Weights of a small GPT-style language model, trained from scratch on English Wikipedia.
Size: 16 layers, width 96, 3 heads of 32, vocabulary 16384, 4.92M parameters.
Training: a variant of Muon for these matrices, 94M tokens, 5847 steps.
Each number is 50 + 12 x the weight over its row's rms, rounded and kept within 0 to 99. Layers, rows and columns count from 0. The size before them is the row's rms in percent of the matrix's.

# layer 11 attention key, 96x96, rms 0.129, rows 0-72, columns 0-95
072:53 32 67 70 43 55 48 42 31 41 65 50 66 50 49 48 48 31 44 47 65 44 58 57 52 34 54 40 47 61 46 67 47 48 43 62 49 57 62 56 26 42 44 30 58 46 51 32 62 67 54 35 51 39 45 56 34 48 42 65 63 43 42 18 36 61 69 60 52 62 43 46 48 57 26 30 49 27 66 57 44 65 36 50 32 34 65 42 55 54 59 67 68 26 41 45
071:69 38 71 67 64 57 32 45 42 30 46 54 49 57 54 42 47 34 31 56 49 43 64 52 32 57 40 45 39 57 56 79 39 47 30 39 39 55 51 47 34 40 56 52 41 52 66 38 59 61 51 67 37 40 46 57 43 60 62 35 79 58 55 47 50 67 61 60 40 54 26 42 42 55 25 40 41 22 62 60 56 62 40 53 63 48 53 58 55 38 49 52 38 21 46 57
069:52 62 76 44 53 66 66 56 55 54 54 51 39 70 48 65 40 53 26 63 62 49 26 74 66 53 62 66 32 59 57 40 61 56 68 67 46 49 55 64 58 38 48 20 52 49 34 52 40 67 62 43 41 55 51 35 79 46 56 50 50 39 47 61 56 42 45 56 67 60 55 67 54 44 46 73 58 39 63 51 52 47 55 37 40 47 69 40 53 68 32 48 52 28 48 39
064:58 47 52 60 51 59 67 51 46 60 18 33 28 57 41 27 61 39 32 77 61 43 29 64 50 51 40 68 45 53 64 37 32 43 48 51 56 34 56 41 50 55 53 44 34 48 40 33 53 51 40 47 34 30 37 43 50 43 52 52 61 58 60 62 49 53 34 66 74 31 49 42 44 63 49 50 59 33 48 83 54 57 49 68 64 39 60 45 53 71 61 55 39 48 59 45
073:66 51 52 60 42 53 60 40 49 66 27 33 37 70 43 55 38 34 24 72 64 50 23 80 41 35 41 60 36 63 52 41 44 25 54 57 27 40 45 42 45 66 42 39 54 51 41 66 49 57 36 51 61 39 47 51 48 36 50 44 60 38 54 54 63 47 39 60 59 40 56 46 47 48 57 25 57 29 72 64 38 53 50 54 44 54 66 49 40 58 55 61 40 47 34 34
073:53 30 36 44 45 35 25 57 59 52 59 60 61 37 58 35 57 54 71 36 29 48 63 25 54 62 53 38 77 53 45 50 52 66 50 35 56 51 38 36 51 49 42 54 40 44 58 60 56 61 39 64 62 58 41 50 53 67 39 51 45 40 46 48 42 34 56 39 30 52 40 50 47 54 65 40 39 67 18 25 56 52 29 44 53 48 16 46 59 44 51 53 55 72 50 43
078:61 53 36 60 37 65 67 45 56 63 47 32 31 78 17 68 59 41 30 52 59 53 35 52 41 30 54 39 36 63 50 44 28 29 62 67 53 57 56 44 50 59 66 50 53 55 27 47 53 52 52 52 50 40 53 49 50 40 56 50 56 35 56 53 56 62 38 65 53 49 64 55 60 21 32 47 40 42 69 66 51 58 58 56 40 58 40 49 57 80 40 48 49 36 34 51
109:57 51 39 63 54 55 53 63 63 59 41 74 41 69 32 69 78 30 47 27 43 48 32 35 48 50 65 31 49 50 33 37 58 43 75 36 51 50 55 56 64 48 66 37 51 52 31 55 55 56 52 51 45 47 51 33 59 40 76 46 63 53 41 53 46 35 53 67 36 68 55 50 53 28 48 37 58 42 33 43 54 64 53 47 49 58 27 74 56 64 45 42 44 64 47 35
099:36 31 77 58 33 52 42 52 51 86 45 51 54 60 56 56 55 41 69 34 26 56 46 50 48 40 55 55 42 71 30 50 74 39 42 55 38 46 40 38 63 48 67 42 50 55 47 41 51 54 63 53 46 44 61 53 68 54 59 16 57 41 50 52 46 30 33 58 42 60 31 47 42 45 62 59 40 52 67 51 47 64 82 35 58 54 50 44 61 54 48 35 47 36 49 49
108:59 64 76 49 60 52 24 37 23 29 58 60 51 37 49 62 70 49 56 62 50 40 56 30 48 76 40 45 42 56 46 44 56 30 46 52 56 55 58 47 40 57 43 49 42 53 37 45 32 42 62 48 39 34 70 62 44 45 75 49 38 51 49 44 29 49 53 59 22 59 51 42 51 62 33 48 27 41 28 56 52 47 54 52 43 55 54 65 53 24 62 52 29 43 58 58
123:49 55 47 38 55 36 28 52 33 41 71 31 63 28 62 44 36 61 42 62 41 58 61 66 51 40 32 55 53 41 45 39 40 68 38 48 29 47 44 65 27 53 46 50 48 62 46 28 49 42 47 71 51 33 61 60 40 47 42 52 60 48 40 45 61 63 68 41 54 25 49 56 47 60 42 39 39 57 62 39 25 28 50 43 48 53 59 43 69 46 75 71 45 49 48 72
114:52 43 48 46 49 45 33 47 36 45 63 42 70 30 66 45 22 57 73 64 42 61 76 56 63 64 55 55 58 29 48 49 40 69 50 57 41 47 59 37 47 48 46 55 48 53 63 45 44 31 44 62 44 66 31 70 35 62 33 47 61 17 48 55 52 71 64 42 62 51 40 54 49 74 66 43 48 47 63 46 56 62 47 69 59 42 50 29 52 62 46 54 51 56 33 61
073:49 60 27 43 28 33 59 46 52 45 25 37 53 68 60 46 58 51 59 54 58 45 56 47 25 45 42 39 49 50 47 53 49 48 41 38 52 35 48 31 58 58 63 82 43 46 61 30 55 47 65 66 57 67 30 53 47 51 40 47 40 65 60 42 44 39 43 50 45 62 39 30 56 64 84 46 60 52 33 46 60 49 61 51 56 60 27 62 50 53 60 29 26 64 37 58
083:59 49 34 53 53 42 48 64 60 64 41 56 65 49 72 54 49 61 72 27 40 56 45 43 50 56 49 23 57 32 44 62 53 44 42 39 53 52 36 38 56 53 65 83 61 47 63 44 43 55 36 58 61 73 34 55 24 52 53 34 28 54 65 54 59 50 48 43 47 49 32 36 51 43 68 55 48 68 29 33 54 39 49 38 70 57 36 70 40 47 55 44 49 69 37 50
074:61 56 68 68 57 73 55 40 42 54 36 47 44 64 40 54 46 37 25 52 62 51 35 88 46 42 49 62 25 70 45 48 44 33 48 60 46 52 57 55 47 50 41 32 73 53 56 52 42 68 55 39 44 36 43 46 65 53 43 37 77 37 58 38 53 60 42 43 64 53 49 49 35 57 37 39 39 32 72 69 56 67 51 46 58 48 65 47 45 59 48 60 37 36 32 49
089:45 41 28 50 50 35 42 51 53 48 58 62 62 22 51 36 59 60 77 30 40 56 61 28 48 55 43 31 64 41 56 62 42 61 31 09 60 51 37 30 53 51 62 79 41 49 52 44 50 56 37 54 57 63 42 54 45 63 46 51 33 54 57 36 50 36 49 41 36 55 51 45 47 41 40 41 62 57 31 40 50 39 49 59 48 48 32 48 53 30 57 55 56 77 45 41
087:61 41 46 48 58 43 37 56 49 72 56 48 62 41 48 42 43 51 62 42 37 60 66 30 50 42 57 48 71 50 48 51 59 59 33 38 41 53 40 42 55 65 27 54 50 34 36 49 48 59 40 48 83 60 48 66 35 69 20 62 32 48 69 53 45 36 68 37 51 47 57 23 40 27 64 40 47 53 39 36 50 40 53 52 46 50 47 47 46 20 60 58 56 74 50 50
066:47 43 76 41 47 50 35 60 50 33 56 62 55 28 80 57 70 44 75 43 57 57 72 43 62 45 62 53 52 54 61 56 73 68 26 38 61 68 64 49 48 47 48 22 51 54 59 36 57 36 44 33 39 50 47 44 42 50 47 60 44 50 51 53 37 55 53 35 44 56 65 64 29 51 38 60 47 42 36 40 61 48 59 56 50 40 53 56 33 13 50 41 58 41 56 58
087:44 42 40 44 60 41 36 60 62 68 53 54 55 46 45 50 52 57 58 37 34 59 52 32 57 35 46 32 72 50 44 46 46 55 69 48 36 57 38 34 48 59 40 66 48 53 46 50 53 66 43 79 76 57 42 46 56 66 43 60 57 47 62 50 49 31 61 32 32 54 43 36 35 32 83 52 48 55 37 41 51 51 50 36 38 71 36 41 68 39 71 65 47 76 45 37
101:59 58 42 47 46 55 46 54 67 60 60 43 55 49 61 58 40 43 49 62 40 61 41 51 56 43 50 56 63 36 61 52 26 67 70 33 73 56 39 41 57 41 44 44 77 58 61 57 57 66 36 58 53 57 35 57 56 57 19 65 67 27 39 50 64 65 40 20 63 51 39 49 43 51 62 52 55 79 52 42 62 56 37 60 61 35 38 48 60 68 59 70 50 65 45 60
124:39 36 53 48 56 34 42 44 63 49 45 46 66 51 62 39 50 44 56 59 32 52 46 57 40 41 40 61 83 31 79 49 25 65 71 56 53 48 55 34 48 48 29 42 51 54 61 57 48 57 57 52 63 63 45 55 59 55 15 64 65 51 53 51 71 45 52 37 65 38 39 44 39 58 73 60 57 55 52 52 42 49 34 54 45 45 60 37 49 78 43 73 31 58 43 48
102:37 57 51 57 61 51 67 45 85 58 43 55 42 40 38 55 75 45 43 45 63 31 42 55 57 39 45 42 40 60 43 42 43 30 52 51 60 28 43 52 36 56 63 39 41 51 25 52 61 65 41 54 72 44 47 47 58 48 61 44 30 66 47 51 64 30 30 60 58 62 59 41 50 58 45 47 68 55 64 53 59 52 48 67 47 56 23 31 40 61 30 43 61 71 53 29
137:51 59 49 64 41 60 51 45 58 58 40 51 26 57 15 50 54 41 51 51 49 41 17 37 56 28 69 28 54 62 42 35 51 24 43 46 77 45 38 57 49 48 58 56 42 52 40 62 40 33 41 33 35 51 54 31 72 30 65 45 61 53 55 50 48 24 30 50 56 64 35 59 64 35 50 45 55 46 37 56 46 51 56 45 48 45 47 57 50 56 35 38 39 36 44 55
093:45 74 62 41 38 28 57 41 45 32 36 57 45 67 59 62 60 67 52 32 57 46 64 56 54 71 36 41 42 54 45 41 67 47 41 53 32 52 57 63 50 53 56 62 52 56 22 59 58 43 47 67 57 50 45 59 45 31 74 28 55 43 46 51 55 52 42 67 36 31 61 35 62 36 37 56 50 42 64 49 59 21 62 31 47 47 52 54 50 29 59 39 68 46 29 46
131:60 50 48 41 49 51 27 52 51 34 55 36 72 25 63 52 49 50 58 47 36 51 69 67 44 57 41 52 54 43 44 47 56 68 42 42 19 66 71 59 40 31 54 60 48 52 82 46 37 41 49 67 50 46 52 45 41 67 54 56 40 42 55 50 53 51 66 34 50 53 71 60 36 44 26 27 66 36 59 43 39 46 52 51 56 43 71 30 61 30 65 48 60 54 61 61
115:41 42 52 34 64 34 37 50 63 44 55 55 60 41 75 61 53 63 53 47 45 73 54 65 54 35 30 54 83 33 74 57 39 70 36 32 57 66 48 51 44 52 55 59 52 50 58 46 43 50 40 57 45 53 48 71 30 57 30 56 67 57 42 53 69 55 59 43 53 36 51 53 52 67 51 37 39 56 52 41 39 56 39 33 48 41 68 65 57 67 63 83 42 39 43 57
120:48 44 40 57 41 65 40 36 48 46 42 55 66 56 63 53 54 50 58 53 47 58 33 72 58 54 56 51 64 53 74 41 35 85 50 58 39 61 45 43 44 70 61 31 47 42 53 53 62 55 52 46 43 61 56 48 35 63 19 51 61 58 60 61 25 47 54 25 40 46 53 31 40 60 87 46 46 68 52 55 56 42 53 49 46 49 76 46 60 45 74 62 42 50 40 50
111:55 45 46 54 50 53 45 60 61 63 43 58 25 71 21 55 64 54 31 37 39 28 43 25 39 35 70 40 49 66 38 20 61 38 73 57 58 43 36 46 60 49 55 49 30 60 40 61 42 60 60 37 59 48 47 29 58 49 44 52 43 36 49 39 69 44 42 51 49 58 48 48 59 31 27 47 65 52 45 46 54 58 54 71 46 53 42 40 38 58 42 47 31 72 53 58
111:66 38 35 46 36 51 68 54 30 63 47 56 37 70 44 64 59 55 51 16 52 62 47 47 51 36 53 48 47 63 67 69 54 33 61 64 38 50 49 42 41 55 64 50 53 66 13 75 56 54 58 48 58 56 71 61 45 58 63 47 55 57 53 44 45 24 38 60 53 58 39 41 76 53 50 58 56 52 46 68 48 52 38 40 54 47 32 64 54 43 37 45 51 64 44 27
106:49 67 62 55 37 54 34 50 33 30 44 33 61 23 38 63 50 65 47 29 44 49 40 45 51 66 54 43 34 73 48 50 61 48 55 50 60 53 50 50 45 81 45 43 55 61 46 52 62 45 61 58 27 32 50 53 46 38 64 52 64 57 57 27 37 43 65 59 40 55 64 53 50 47 42 50 49 32 64 65 66 30 65 34 46 55 35 32 58 31 56 27 64 44 68 43
109:43 49 44 52 44 76 48 33 51 25 77 43 70 40 58 44 43 48 60 67 60 57 57 74 66 33 38 34 45 60 50 71 39 52 60 32 53 49 48 52 31 49 37 59 60 44 62 55 35 50 58 54 41 53 42 49 39 36 48 69 79 60 60 26 35 58 64 32 62 57 42 45 40 67 43 49 63 37 55 51 62 49 61 44 66 53 55 45 64 32 49 62 54 63 51 67
095:56 49 49 41 60 45 58 48 16 29 42 58 44 44 55 74 56 36 41 67 45 59 56 31 50 49 48 70 61 58 54 26 62 62 41 33 43 40 52 66 52 42 44 47 48 59 59 55 53 56 44 36 65 53 47 33 40 41 45 39 39 75 42 45 42 43 70 73 36 42 50 63 61 53 69 38 55 60 30 40 39 55 60 26 71 47 45 48 45 17 58 56 50 52 39 64
035:59 37 37 43 36 45 47 63 30 46 58 31 69 56 55 46 46 46 45 54 70 46 47 43 40 31 38 49 42 59 51 56 48 65 84 34 53 50 46 77 48 62 46 61 56 45 57 30 59 50 52 55 56 72 59 61 36 28 58 64 40 37 55 42 39 61 39 68 56 41 39 60 59 40 65 55 43 60 31 18 51 59 34 45 47 35 55 51 34 42 66 71 47 43 67 54
084:42 51 49 54 73 39 67 32 38 48 45 41 42 64 49 43 78 48 37 38 62 63 48 53 40 36 57 41 55 55 48 45 37 62 56 45 49 68 65 25 39 37 50 65 54 60 47 70 52 47 34 48 45 49 28 32 39 65 74 42 56 35 50 42 51 56 32 42 47 52 63 45 36 34 73 30 54 58 55 58 74 74 61 50 33 49 52 53 27 39 49 56 64 53 65 56
087:28 66 37 33 67 50 53 68 33 47 36 44 48 60 72 58 20 47 42 42 44 55 52 26 33 49 43 64 38 48 47 46 61 55 73 52 69 63 34 69 57 44 56 58 40 35 56 40 39 41 47 64 65 49 61 44 71 52 36 54 70 61 58 46 41 65 53 64 68 59 43 43 69 51 60 46 38 39 43 52 42 48 45 75 53 37 43 46 28 54 54 57 36 44 45 69
082:58 61 56 44 41 50 59 80 58 54 69 44 58 72 53 76 47 40 52 55 38 50 44 57 55 63 67 67 68 62 64 43 42 74 65 53 81 49 53 55 44 47 70 51 61 44 50 41 59 46 30 37 53 61 53 32 50 39 26 56 45 73 56 58 58 55 49 54 48 56 49 55 43 60 37 50 63 49 40 53 30 34 38 49 66 71 71 44 39 61 61 48 31 61 47 69
106:50 28 44 49 68 65 47 19 49 52 37 46 60 62 54 48 60 64 50 43 53 67 56 52 45 33 35 43 43 40 47 62 62 41 55 25 36 63 48 41 41 54 42 62 38 57 54 64 37 49 64 86 47 48 40 65 69 51 64 31 60 38 55 44 37 55 52 51 41 48 61 52 75 44 72 48 61 41 57 49 57 71 45 59 45 27 45 54 49 21 50 57 40 36 39 39
075:49 44 53 39 52 39 43 63 45 40 53 41 56 51 47 34 54 57 55 49 69 56 58 31 46 53 44 46 51 74 72 56 39 64 54 33 69 76 38 62 64 56 39 41 49 48 70 49 37 66 42 50 61 32 31 45 45 55 61 55 47 73 56 67 71 36 52 42 54 53 48 55 35 58 35 41 45 41 14 47 58 69 31 42 46 47 44 51 28 29 58 39 72 39 63 44
084:57 41 43 51 45 59 39 37 44 58 31 69 44 32 43 36 53 64 59 56 61 48 54 50 66 44 35 43 35 57 41 59 71 42 52 39 37 50 46 41 35 76 62 51 48 26 51 50 44 57 58 61 57 38 51 51 48 48 84 22 62 25 61 42 36 39 45 52 57 43 55 55 61 44 62 50 35 49 54 36 57 62 53 41 38 50 31 61 73 33 32 56 55 55 23 30
091:57 44 41 47 42 25 48 29 48 60 53 64 59 38 45 56 58 47 32 23 51 66 42 32 38 37 57 51 40 53 52 69 63 43 63 60 55 61 43 59 33 54 48 54 59 42 52 46 33 44 53 60 70 54 40 50 30 49 65 34 72 31 51 29 58 42 52 61 44 55 42 52 61 35 55 30 72 56 25 29 52 44 66 65 24 58 53 65 47 47 45 46 63 67 56 40
111:46 54 31 52 32 45 54 45 53 41 62 58 58 35 35 36 54 38 38 53 59 48 46 64 43 53 75 56 48 67 61 31 82 53 59 61 36 45 41 43 41 29 57 42 57 46 46 44 45 47 45 69 50 48 45 55 33 61 44 51 41 48 47 45 25 44 52 41 44 68 71 63 68 48 44 65 26 46 57 57 23 47 34 67 37 38 77 49 37 47 57 37 69 45 57 31
111:39 42 55 46 61 57 44 56 55 50 50 46 58 31 46 64 58 74 63 58 44 37 44 42 53 53 46 35 28 38 64 51 59 40 60 40 61 44 62 34 68 49 49 52 49 62 21 55 48 62 57 60 39 49 24 48 46 45 32 39 67 53 44 79 57 61 40 56 57 39 44 32 38 47 49 61 57 68 35 57 60 53 36 38 32 43 49 46 53 86 34 65 39 65 61 75
114:63 29 56 43 70 70 52 52 53 93 31 54 50 57 44 62 64 56 56 59 40 68 45 51 53 44 64 57 57 59 58 61 35 45 41 31 59 62 61 42 46 35 39 42 60 48 35 55 61 64 54 56 52 59 50 75 69 59 65 53 49 84 48 30 38 61 59 41 40 43 42 40 44 54 71 50 43 49 44 53 49 69 32 63 49 65 51 58 44 64 51 41 59 37 64 58
123:42 39 61 40 37 52 29 44 47 54 46 41 55 43 49 44 33 40 56 32 51 54 47 50 60 24 58 52 54 46 54 39 57 50 43 32 54 62 33 39 36 41 35 65 47 51 51 44 55 53 67 62 50 49 48 63 50 42 71 68 36 53 34 32 45 68 66 38 56 55 66 74 40 72 42 56 59 52 58 53 36 60 67 39 52 63 69 67 48 35 56 45 36 18 76 28
032:44 42 28 36 51 44 42 56 38 54 59 52 59 46 58 58 39 70 56 19 46 40 45 39 39 34 60 51 57 63 51 58 43 64 39 43 63 64 46 55 67 55 42 69 35 62 67 35 40 47 45 53 63 47 54 27 57 68 64 38 35 59 62 51 48 63 42 48 39 51 41 59 47 48 53 52 32 35 43 45 51 41 44 73 92 48 59 60 40 43 63 58 63 38 49 81
068:59 31 69 56 40 56 33 39 76 62 36 51 55 60 37 52 46 18 52 76 61 53 49 57 76 68 49 53 60 60 51 33 51 52 58 48 55 61 47 61 67 51 66 44 54 45 40 46 48 70 63 51 36 55 53 48 41 63 40 53 49 42 37 54 37 25 53 55 59 38 72 52 40 54 57 53 46 83 47 54 53 23 40 54 51 57 56 30 55 63 68 42 43 60 62 34
083:65 56 25 44 52 44 51 38 47 36 50 48 58 47 56 51 59 73 59 43 52 69 38 33 63 28 42 27 20 22 50 64 44 45 32 44 34 44 54 36 48 44 35 51 49 59 56 45 50 38 66 47 54 45 70 40 52 50 60 46 44 77 25 41 54 53 53 66 38 63 43 54 78 52 53 27 63 44 53 36 24 61 45 46 53 46 31 50 48 59 54 51 49 45 40 44
077:43 50 63 52 56 76 29 63 54 67 33 40 56 54 59 67 48 59 51 44 56 45 29 51 35 49 57 61 54 40 56 39 38 51 54 79 60 48 50 49 57 41 52 57 55 53 57 25 65 34 46 67 58 54 60 58 55 44 30 37 71 68 55 70 49 80 58 50 40 60 55 55 48 63 46 60 60 69 72 54 54 35 55 63 64 53 66 56 39 67 47 43 38 43 65 77
088:60 21 66 28 56 42 36 41 33 49 41 57 51 30 67 30 49 52 63 51 64 28 46 49 46 32 55 35 44 52 55 49 74 61 62 34 59 63 64 55 57 54 57 51 60 65 53 68 22 53 53 47 47 70 39 58 65 51 72 49 67 43 47 45 59 62 52 50 43 61 55 61 53 66 29 57 39 50 39 49 71 69 57 40 28 48 39 46 59 58 65 47 55 39 55 32
082:42 71 67 55 36 54 54 75 47 53 55 47 52 48 55 53 41 55 30 61 52 36 47 58 51 70 60 62 56 31 46 35 22 55 56 68 51 37 42 52 59 30 56 50 55 39 55 41 55 45 32 43 48 48 62 38 45 55 22 75 32 63 53 66 59 54 43 62 40 46 37 59 33 55 52 62 60 40 51 72 35 22 44 59 54 55 74 40 44 68 62 42 42 45 63 68
098:72 27 44 40 64 60 51 44 46 49 30 49 54 41 42 32 65 46 60 38 53 64 53 51 38 39 54 38 51 57 47 62 65 51 52 25 62 65 46 53 52 65 39 47 48 50 42 68 30 58 60 50 49 59 39 55 84 30 83 59 68 59 46 36 60 51 65 42 64 53 42 49 68 53 47 44 48 55 27 27 58 48 36 37 41 24 55 45 39 40 55 55 66 45 50 44
099:62 55 23 66 57 45 68 37 59 39 63 55 42 42 56 33 51 53 52 49 72 53 74 63 49 44 50 53 46 49 61 59 50 59 37 39 41 65 39 60 42 56 37 32 54 55 46 39 56 68 55 52 38 47 19 36 48 56 64 58 45 38 54 49 26 49 32 49 63 51 52 61 65 66 49 70 31 55 65 37 62 60 58 56 76 63 67 34 51 53 27 54 61 32 68 43
115:49 40 58 36 38 49 38 56 55 52 31 51 71 75 62 72 60 59 37 48 42 60 53 37 36 46 37 57 58 37 27 40 35 50 64 66 79 48 53 62 36 58 55 46 56 65 41 50 50 34 44 38 43 51 50 72 44 40 34 47 40 56 66 35 51 44 38 67 55 40 44 39 44 42 60 52 58 52 43 46 77 48 34 41 32 49 35 48 30 49 50 66 19 51 43 69
100:70 50 83 59 54 50 42 91 36 53 49 60 62 45 32 22 51 43 41 54 48 53 27 62 53 29 53 57 70 49 63 47 40 67 78 48 57 35 46 56 57 67 63 51 45 47 41 42 56 43 54 57 48 33 47 68 40 62 44 50 50 50 36 38 43 34 54 52 47 31 55 58 56 40 62 54 58 49 48 52 58 45 46 47 20 57 34 52 59 51 36 44 52 37 40 68
133:41 53 65 38 44 53 21 60 60 58 60 48 47 63 35 59 53 48 37 52 39 49 52 52 64 59 38 43 80 48 54 42 50 56 67 63 50 39 49 45 76 64 63 30 47 55 41 44 62 38 50 58 49 53 51 43 36 68 19 51 34 40 52 64 52 41 58 68 43 48 46 46 38 33 54 42 72 60 63 54 67 43 52 40 18 51 27 33 71 58 50 56 53 65 32 55
118:49 50 58 67 84 44 43 54 81 70 56 58 43 48 50 78 62 58 61 48 46 54 38 36 56 72 33 44 41 43 43 46 40 52 57 65 44 58 59 34 82 52 59 43 31 54 37 43 59 46 56 35 29 52 48 42 49 50 44 48 57 62 52 63 59 38 37 49 45 50 32 35 48 35 47 42 34 59 47 53 67 51 45 33 46 70 55 37 46 58 46 66 27 74 44 53
094:37 46 50 43 76 51 41 45 20 47 33 63 36 43 54 39 45 42 55 47 40 51 51 44 44 68 73 41 55 45 69 41 44 26 40 46 53 43 54 66 34 48 47 54 45 61 66 61 36 61 55 60 52 53 35 58 48 29 66 30 61 55 67 58 47 50 56 40 58 53 28 30 51 43 35 66 74 39 69 68 41 75 42 45 54 45 47 54 68 70 42 35 41 44 39 48
113:43 58 51 50 63 53 38 40 39 51 47 42 56 54 56 54 53 70 60 43 37 73 41 32 25 47 56 47 51 68 50 78 41 38 63 59 39 56 47 24 40 62 54 34 51 77 37 39 54 42 38 49 31 60 43 52 53 44 45 55 55 54 49 39 56 58 65 39 64 75 37 47 82 55 28 50 67 78 57 63 66 63 54 53 57 44 37 44 44 42 56 52 55 64 70 46
139:56 78 60 39 38 57 44 55 47 37 56 57 58 58 27 64 51 55 56 62 42 32 49 54 62 78 36 39 46 61 27 49 37 60 55 80 47 28 50 53 59 73 66 44 53 46 33 41 51 45 46 34 59 41 62 54 31 56 52 50 37 47 71 47 48 35 37 56 40 43 36 45 22 49 73 58 53 40 54 57 54 42 41 45 33 56 37 61 53 46 55 65 35 42 26 50
107:27 70 24 37 69 45 44 46 52 56 46 51 33 70 60 61 51 54 56 44 55 43 52 40 64 41 65 37 66 63 52 42 22 31 58 61 69 36 45 49 56 35 71 49 25 50 51 50 55 32 48 36 58 51 44 53 52 71 47 44 41 56 58 36 56 39 39 70 50 45 47 46 42 44 80 50 46 59 48 66 53 68 41 38 60 46 26 45 38 25 56 39 52 58 47 61
117:71 33 35 70 64 53 44 52 59 63 42 49 65 49 66 75 58 36 57 47 59 50 31 53 54 40 35 46 47 25 48 62 47 36 60 48 56 52 65 61 40 71 43 65 69 57 43 53 52 38 53 46 48 49 53 58 53 44 63 65 51 72 53 49 30 52 49 42 63 37 58 26 46 43 41 46 40 27 39 42 58 64 18 34 40 56 39 46 53 60 30 65 34 49 41 69
129:47 33 26 70 61 40 49 54 68 59 73 41 31 57 45 61 66 54 60 41 50 34 56 32 47 50 48 51 54 42 38 40 57 40 65 78 43 39 66 37 62 65 53 45 43 55 17 46 47 44 46 47 61 33 51 43 48 51 37 49 51 41 48 63 38 48 48 64 53 46 43 28 51 37 71 49 51 66 58 40 62 51 38 46 35 58 34 44 73 55 41 72 45 71 46 74
100:49 49 27 56 61 49 64 39 31 59 51 74 52 33 51 39 36 59 34 52 36 58 45 36 36 40 48 30 49 58 76 47 60 71 65 68 73 43 55 34 54 46 43 66 38 51 43 71 66 54 70 41 50 28 51 59 57 52 50 34 74 45 55 52 39 55 35 52 58 64 38 52 54 59 31 60 43 65 58 48 55 54 52 29 54 42 48 46 55 55 42 51 24 58 55 75
107:47 37 48 48 31 44 60 50 54 66 33 40 68 35 48 41 29 62 40 47 65 51 44 69 39 26 68 49 45 44 66 48 56 60 45 15 65 54 48 53 56 67 26 67 54 36 47 52 39 48 72 65 46 47 58 47 65 46 64 34 50 65 57 38 59 74 55 39 43 40 57 61 65 71 60 57 34 50 48 54 44 56 45 49 60 51 82 49 55 38 35 46 61 45 54 49
066:46 56 56 48 41 36 53 65 78 48 42 24 42 26 51 45 49 41 41 63 47 67 27 59 54 39 49 54 60 48 56 53 53 31 61 54 71 42 48 63 50 63 46 62 62 33 68 56 17 57 33 66 32 45 45 62 47 69 48 46 48 63 67 43 60 46 55 38 43 47 49 24 53 40 43 37 25 49 46 54 61 43 45 39 47 57 35 69 65 67 48 41 54 32 42 51
046:55 42 42 62 47 43 51 50 45 42 43 52 46 42 17 44 73 55 35 77 27 63 46 49 54 55 49 50 47 66 44 56 54 27 44 30 41 63 38 35 52 71 43 37 40 55 59 35 55 69 40 63 69 37 60 38 47 53 55 65 63 42 44 35 43 72 66 46 51 52 41 25 24 54 62 64 72 43 56 50 47 69 50 60 59 44 54 45 62 37 60 55 47 66 57 59
060:56 49 64 68 68 44 45 62 44 31 61 66 45 64 50 38 50 50 69 51 52 45 71 38 44 76 42 54 62 36 56 56 49 37 47 43 51 30 42 38 57 62 53 51 50 51 39 27 38 46 48 55 22 47 43 38 54 60 44 48 52 66 67 72 61 35 58 51 48 52 35 49 75 63 51 50 34 48 67 50 51 36 74 78 53 36 79 47 54 43 40 48 40 58 63 36
065:41 67 47 74 48 60 49 48 39 41 57 43 62 53 72 62 63 43 57 72 39 54 58 27 61 42 39 48 71 75 47 54 60 56 55 39 55 70 55 52 64 48 48 49 53 67 70 41 75 41 38 58 44 32 47 63 47 33 26 52 49 57 49 65 46 48 57 58 40 34 53 38 68 54 52 35 30 68 55 69 32 46 58 42 56 57 59 39 42 65 65 53 62 28 61 32
079:35 76 54 52 49 64 50 56 64 65 73 51 56 45 44 53 45 75 60 39 59 49 45 45 61 69 55 66 71 57 36 28 56 39 58 49 49 69 55 62 42 45 45 47 52 58 34 44 50 43 29 45 39 53 16 75 42 39 79 43 52 60 37 55 42 41 64 56 70 42 61 58 33 59 45 55 59 35 52 33 56 68 50 24 51 54 54 48 64 44 50 43 41 47 42 36
079:60 62 80 28 46 57 46 64 43 60 37 47 72 33 17 52 42 67 49 41 40 59 52 66 54 53 31 60 42 35 39 42 32 52 36 39 44 44 56 58 59 49 59 56 47 60 46 48 42 43 49 70 62 54 69 64 45 40 55 32 46 45 46 47 38 50 59 30 63 50 50 51 41 48 60 45 54 31 68 53 64 62 46 51 58 50 39 38 45 70 66 21 31 66 69 40
079:38 62 53 53 46 37 56 41 45 38 48 57 44 50 65 52 53 35 66 60 63 38 60 50 45 48 51 25 28 57 52 77 63 61 45 52 72 42 39 49 68 70 38 50 57 27 47 32 66 61 40 45 46 67 43 32 57 67 55 58 55 49 51 63 59 44 36 57 26 70 47 47 54 47 43 59 19 75 37 53 43 39 45 53 34 52 38 53 44 51 49 77 69 55 39 40
119:45 64 60 57 36 53 52 38 58 56 62 79 58 61 46 28 79 42 24 42 70 62 52 57 36 55 53 45 39 48 50 50 39 53 25 63 44 37 43 69 49 74 42 33 34 38 66 29 51 36 55 38 29 46 62 46 47 49 41 63 42 55 61 65 37 51 69 71 39 58 61 45 28 58 40 48 52 68 49 52 45 38 49 46 41 43 44 45 38 34 54 55 53 60 53 65
131:51 62 55 58 45 53 48 65 45 35 39 48 45 62 42 30 41 51 46 34 52 55 43 51 56 49 49 43 26 36 37 58 56 72 59 66 59 63 45 57 43 65 47 43 61 74 41 40 66 52 38 38 46 54 37 80 61 61 45 52 40 20 49 40 45 65 59 50 50 49 41 34 53 46 56 67 40 50 42 27 54 54 54 25 73 44 28 30 52 77 26 57 45 51 46 58